Weights of a small GPT-style language model, trained from scratch on English Wikipedia.
Training: a variant of SOAP for these matrices, 105M tokens, 6397 steps.
Each number is 128 + 32 x the weight over the matrix's rms, rounded and kept within 0 to 255. Layers, rows and columns count from 0. Numbers have three digits each.

# o: layer 9 attention output (transposed), 128x160, rms 0.187, rows 19-43,82-107, columns 80-159
# v: layer 9 attention value, 64x160, rms 0.198, rows 19-43, columns 80-159
o82:153109107150149106164129078125073142078107089115141081111103074145093124111120164117106128117184140157088171112133085120158181098100091208144051161134076144154113138080152156157136185143100081061131179176110145155134113069162116133151145156
v19:172135114119148090149126119115118100109076113182154134111105156152100157125142114198128187245153148144112082172188119143122134103184085126102097103122064116133107205090163115188148136169080160149163114180102153057142107155158079102157120157
o19:036114155157159194161131074116098161163131136123134152119069134125064148147055180081147102111149099175140096110118114132117151185133161107174141147168109117158112137157073130075068090126120084090108080080111127164172145122135189107120083149
o83:121131110168113136116090103147172110104119058189142108101170104090139195101186140094113119209136121110170121119117102124137105173125098125089139147119173098080137094189017121144067135048141148117218087100168140104129097130134119095077106133
v20:122137163150154101148140210120069091084174093162151088161089093159109144121097092124126107136087171098212140105111116121077121088128098131082141123153142121079079111146111107115119084096129131124128068093105068176138135133158141146124151175
o20:158131128154140129133115160165176136180105110114102168076153099136080161138118121109169124130148091088127182133137083145178131139122142119151104209226121081106166177071103132083109079117131127179112183160145092123107134103119130128120143151
o84:158051092126117120185116053137120161105103096131133146174135082093088092072117161061112158158160102128115133108104126063131097161154113131148106140162064173173135163123170134096163128095147160163078116142113140120133152106107097129132102156
v21:134116087162153160083132082126118117133156122100138151143133065149096144136142155075161111157159082142119074125081101118154094128200127135128127171108129125111150222124143158154132117141086159135171045132104044154112081081164157129139123124
o21:104075116099134077135078124123100148133122121065156114136128172045071137162118131112079151112072108149119136159125093089140145148108139113065176155145144149109094138164126143121201109112130137132099105133165161171147204161090166128140131120
o85:137092130094136178142101190136162116154153149131102115141145112087124095142120102107218165092178106141142104121116166128097127117152145101129036131176128122152105117151095147053090060122117120146169095116090124167150057105145137160183055189
v22:157090136107140163063112149181120178108192135161143168131161150197121160145103193116120100152152131089165109107135141099146124126109173097176149159162093136138105127114153121151128110089120135139153170171177151093131087135117123113134127192
o22:117147146136057183124116082124109110143136154145079134115158160089126094126184130110130176113117104128173110115132109109069160117165118121106148097111111134132196153137129174152091122101142127104109147139094129095145152125126173111139140177
o86:124141180113146129130097171113163072125111167096107097189107102112165119108138122131142104118168057115129109134117141164145103184132160108092188149118175111098176151059110148220152156121099145189110101166089091103134142129103163157123140113
v23:126082099088104115083128111078124130152143126102154122084154156101155088073113155130092101101155173128108130085141164146145143146136131119150140183108053127158161157071141148070074150147145082068137129129136116069128143126128158089157122143
o23:147151135128059146149140112160147167171078182182074153144119093099069092147119110101099182146114111138160063163105074142121151096124068152080094175141154145144092100101136117110131107119116153180080141068138105161129123123149138121151142162
o87:151145207135140158083156152106143103105174146075119139117150129125155172108097153104158135129135124084099091184093132111144147098168157157123157170112142065146123113121147100109189132114161077157100114117090093115111120175111117143068086095
v24:104184082136043091142114057118186063087147121114114095062151164166117142090112118085061188143139095174135155110107107174204055141139168100095135142110141147088124097163184078109103130113130080135146101105164169147121163118088162111147095127
o24:134105171119153147093126161160134116185130145105044136144057168134120117138143095108187097127139126169111112160158114124148117168106132097130131110159135147111105122147120157090181086160131143183182107150086128104140116147139099085153110148
o88:117171143129110177154149154108168158103088080135151171137122103084155088091160160155193246142171125134133087115137073134097121153145116059128134102113127160128165124181080137124152138100099162115166141141127141139153118078118194161091226077
v25:175153142136133161166150170120167108167086140168173123137111170149149122132166133140152103133119128090154098130093116085110195132128126129156117098079156133141100100140124089102078162137083133076135155170080179158088123109127137130097153121
o25:142123105183119151104131091087058132154127128121158112102145079091128156134131112110182076119120133079094128169089107116100140151113122157140110114095102112161146143065112163127085194109157134095132179138147133097165101153167111105164072140
o89:086119112167126149086075108116136176125091148114075100078163170135122123161161153103086079101144115157050155109182106114110108191121161150111107176117179145093141119163162085043146131127121094134073143096159130107108150146123156138096154143
v26:165126095125110150164135128105083103093181052165161137099120125084150148129193112106107153144118148114125138100147160112158105096140131077150109133088071128126194154183095137104128140162154101145153124084111192063058138129118095115129152169
o26:129108159150182089088101148200119138143150131101189121116190140137103118164105141110185130100146102159161163091118138148068161183174172141131182196195152097143101146121123095162119134164125127125158134161161098096114119126122157098104086124
o90:094118163121125129202083062051165108076182195147121050103075150125097112145109078192098123152126127102136117157160091121121142094138085079183173114117171148120166107134164107153109055101143112160078089197113111103106114114119111109163100145
v27:148168053167128117156054125123112126157081104138134123114135147052176162105100152134078132087168173190106144176175153069180103109188115077127152146163114097121123045150122146143101120151108142152145129080121119127109101133104159150103155077
o27:117188147043107161109152043157126148075165150171086144099114056171089100163138115119142159186103084142095124082123125086114064131081102114162129153143061153118126127132148137169177082123170112124063157108197148064097147123129126068113113145
o91:170121131141111114184103168095146155113117097159171115117196156123104144098084156119138102116112145101169093112099129150127151122090075118096149121065171116128139094124090132117139159144152139088136132101074163073171144174122088122175184098
v28:108104153124131142111116132204120161101106121116103140101113108085166096130154123103125115125103115150099209127174200146129130115112140103162106099107139157123179107123143130088168113066099151129113120146164178103181175165111153076158084148
o28:158154171157113104114084107109170119143158146135081134091134174116119207113154073139141100120152083063100108144147080134128117099106091139105149086133084062158110123050141091086121088151182108172113125141071095155127138098104097160111154148
o92:109115145160144147106138142085150145119135082159177129074127108188109065150140097159155072167135186082180111103106128130133159111187116140151164104131140155151151141140109089207085110101144075147132093157111153148135116104113151145179172141
v29:143117144179139137132118134144127161129166157182134103190120094148132176173143116126148128121150117170128082122167128187101121106147057127098122154149147218063093121080139143147165152173109115166083105138193076121148097103107109097119102068
o29:101178087126160158179138116081126135143129137102158076126117217098138073101164110093112209192069136110129056087113171081134134144142115123122097160132104069128116095120083142143155161154197105107134075152119132132128072125166108152139143127
o93:153129129134145102097113119185118076059111139124110197093084130148092134121087157133196101164121131132147095102129143136145112132172147088097139142121164154157125210171125099146124091079133181131088139115140180152150111086128103173146122129
v30:185150135094139125147104146164068145123121175129155175074058104131101096178105138159135061161139142117147105143125137102181135117129105067159146162147195120083114154168097129156114078124133103091153121090151127101098162146158087152163107158
o30:137145093147127076137106152081132136196193124101097100106110191160127089108206085147079164088128142104084161057193064145109148141107144142155092174145034097175146132064117161058090158130098083082061200157088142174174150141135171145107208100
o94:085110160166131142132150116147160162149104138150129149096102143095110149073153172058161140178133135105167124120153135131110140166119123116168121110085165143090115103121148131120187138172105144180141101173136173109128122089092120125130123160
v31:127159175159176101130129150161165175120123164133138101128080158146110162144104149100140186100148095138093091082131083136104131112121152095131166069100138140093148091107116149169160132112121112078116099129157103082091157106093153112142066129
o31:146134073091169089166134098110113187148201112084133114129146157106127113119147145148057072144113136128134065137106088142110153174121083155110144158142115167164112174142147146117139145118114114133125160175100175097157066145132143173136158136
o95:159184111105136140132144100099132147150163098105133109121087129159161078135116109127122086099131148104139119086138136133117094194144146106072214096146105091096106128109117094136168178163124134182195137108125134115171085187127148088102150094
v32:097128102142104122126165148176095067127082152130140115143157093100091125135112141114194159144210123122119135122111060084097131145141092121147078150102084153131091057122205120160218080157097099167151106164159154102066160180093132116108092130
o32:134084160077164143115140049154196161100149100156134098125135099097205093111193073134118084120098092121085131109138121127116143130155156177074116097173141152117125150076129141139120071141159101124084158147108156159097140086129161103108120128
o96:144120115099077132123134145125138124151140118140100105123141090108191107187135110109074134103097164140146068139172185149175119104086112081102106165081116105132185111113136113111087145130123171149102163145125138120123130096190141161132127148
v33:103119136109168158180110137137103138137165142094000147070094144115075167120131170156126134143167084153067128137146103139181110130066157147136113166062131102179137057114189092110074075164108153128144110102196131130103157139130178099091149167
o33:147105114139123101085138168078092141087120110125131219128087178136100105183173139124140084131205163097215102095123109169123124122141178169109145140099148058092034123129144157149136105107124122096105123114091139172109086140113133146050116187
o97:101150153078104132099175135160140135107119130134157153168151071151206132102129154152114122090091147134159128172100133093132163141127138151022136066139192156130105156129203131141120149104072139082143144134102146135123176128106069129148169151
v34:150153128107140098101069060065091110157124157070135150133126138152065110143144085086165140181117117119124096096099122148178128141141092147098087138082123212199058185115085115101137139107144128093177126109057134066095095141149116112159162159
o34:140155098082180136191136122163174071088138126153069114132109179140142149131119133157075134065129164120050097180145125133119066133092114107123128173196127121155089101159132092142105155113116124108119162173082115146102146099170115153110065141
o98:119098160136101134137185118183117174079107131131082200171098094017121165216083135113128182093172104119157150139103132080138182128091156151099170073121143141092096111101173120100148117171148080080133114062058124173142153090093190111132103168
v35:167117089055134146129143133169047145130130122123121168138132130074136110164112106142124177081154142124145167150127129123090159126109163154169142121102135163133194188086124142152102138118110107145106102190162132143108090069098094103125140161
o35:131099167173174157126137117023142102142065122151142098105137147150152154102167135191123126179153174080129120153142126145074150154140157131063122068151070089158134080182072160154131108156094076158117148069081081102134081177104109108126118121
o99:141123099139138142142138180188134153144145128144114177063117130111090134158120128061118126145109134153145075149108120183204098117065132120091089174083146127138102098145102124178084088114186121138128120128140119123115173135115132126149097088
v36:135132146122132155135058124153180118141139133115167098172136119174118059157147103111098124148138143141148084119160123104125124098152101099092148121130133145123142112107179133116172162161077108157192143135122166101160137117141085160052140135
o36:124136094153142112092136203142059096108164164167133104145161154142163158134140147108150135117130077124138153161116131126197115106147145110122112191150141151110158114150062121077184135146078147143165142142114144116087176093082187175137093188
o100:107138134156153092160142134130134173158115124089115143128129097074184100099142092124172080138094115161163111148167150189128129184146116127115155183149102093132132095138104128151105153131165112110149136149114101084206125165089107082132155136
v37:177106120151183153150126154138099135219148176106170193141111112080115089166125159049173089130125118147151076143126102174116122183081128108100140145118148118122154134144209121177128192151163068117133136147089193163172128146120064134118125110
o37:092127085148083135125095137096170104065119116173145084132193159114137119093140108169065089096126091077133104095106155115102188070196162134157074158077132177155166131129081158133146100135083089093114137095093085112120117140123129120169067155
o101:151093172125155136152126131172108120098101183115144116133102088113118116115090118114130123145133154134167135150123060100115103115124157147152067163136161120120107155072083169135122138149099133117121119161156102176145106095119102095116090101
v38:129128100144100135154105133117141168122141077148206123149102119157088131159182157190139160107108133092148096139130135100141130172156135076094147117141142101159187135156113159113166199133103170147118136160076113162115042091105110076128108132
o38:103142160157134149113166151144138100072140107129139169114156121138138128136170107106146129103130143125184161125134160175117153093133157093156153155143098145158128139161161107124103070145086131133164161107145122085150150158112153142117116053
o102:086125158104122121154099104112089083173134179090173120099148150083157120085117155171124109127166035159128145111138138116111108125114143112112091134111075105163095176106132164121102145106131103133114078096113160125126158140129149128081134129
v39:131081095186115090114120194141171128098100076102112105094074126108150097158126120120097122154158100167086114131164151135119117116098120170122151123102125128138117166180185139148091104100086054138101191147143083087156069143136055111134101088
o39:154118103123180138158117100178114113123146167146107170210132135029101141140194120103136179077193190133085123123063113129151064133167128111129109125088124107099109119097108136157100147128152165155130077120101130127102070129128126145131137130
o103:128132132126193129122149084133154137184152089105160152099155150139150142074084101117129108103110125116142141105119139184151220129114130155101148149167084138125210103142044183155138124097086153069091103104133144103117128103130138126136164104
v40:178147123141151157156128128202087159181175107090086077160090104142081167129096145122160095137170106166168124133104059121091129137091142137061043191212156130164087132139159093144108146192133156171096092111124128140129070136148137096131139101
o40:096204146141126134194082140078062170136158150145118118120099108106147091057136179175085145105081111153149107089110139140183109139144172154046163148093092171038153148106103107085082116117118082105132156128110107148145146133125169139128092142
o104:166105141098154146136130086113111113138114117159149148112145089092094111166112131081128122117171076102163110180117134077186110103073113108126132020092100140089149171119093136100139112066128104171161141180106148142173111105070066148204149221
v41:132173065084094137149071115183138119115104119081153076068193130166117152162143124164118157117130087128084161113080099142113118151107145134130137112096134148119130130110147140111197122078113192144171100117105122127145130146119103131146137128
o41:167116114095111109170168172119137174180129112118150173169142097132211124160130075176142138097132159164127200145141090119126121110134085143130059094080120183174139107129171116142143140172137121191065121157088097135149154122108162055156140091
o105:117097175105121120104114086081142101156074089114129167076105099106111107079101143187153118131171122143127124145140152128104134144184138167169138100104133138088137128143142148089124134095212090125108113078078136115087118156166112133137136145
v42:130043174141132194125091109139160107113189082150122117189128135114145112121168094123104180144166083189103130094114057146139143144091120130133146154113172168147177140173098132113131072119145116153150155159087085132108124136105100100131188141
o42:145120074123142137117143123118169163118144157161088094147098138099119118124097173090146127087133152159114187159175139058133110181172094154106125108139121112122100136063126117149145121143063118090146101064173104143143118174090131171063149103
o106:128169121099101126134132161171149108171111131082108135122103126131153108119131128095120146095127162128153078091144165144092123104150092082120165162191130141115156087130142122146136131095115134172087038089119206137077080128118125103201083126
v43:154066129104144150043152204113106101128091160100139170094061167152104135166126124109125123086084122140119092126111134120120068125099069100148083161176140147132101090106126142093170103126204160090096126155139128124106135086099188142156236140
o43:132166116127111128190133093131154130087148104147114085145157153128119124074154143193086101222120155128165156126153115117102131149161138148104135132098132066110117092165134094128054176111133168153152168130075060136131114095112150121150120162
o107:098164113167134071123127071106155158153125133121104083133140106116174143129108110156144167128147097167093133149094117130087168154099118131090058122162166151113101144095150083113136216135084142099066149066163097110118113130119110146156124118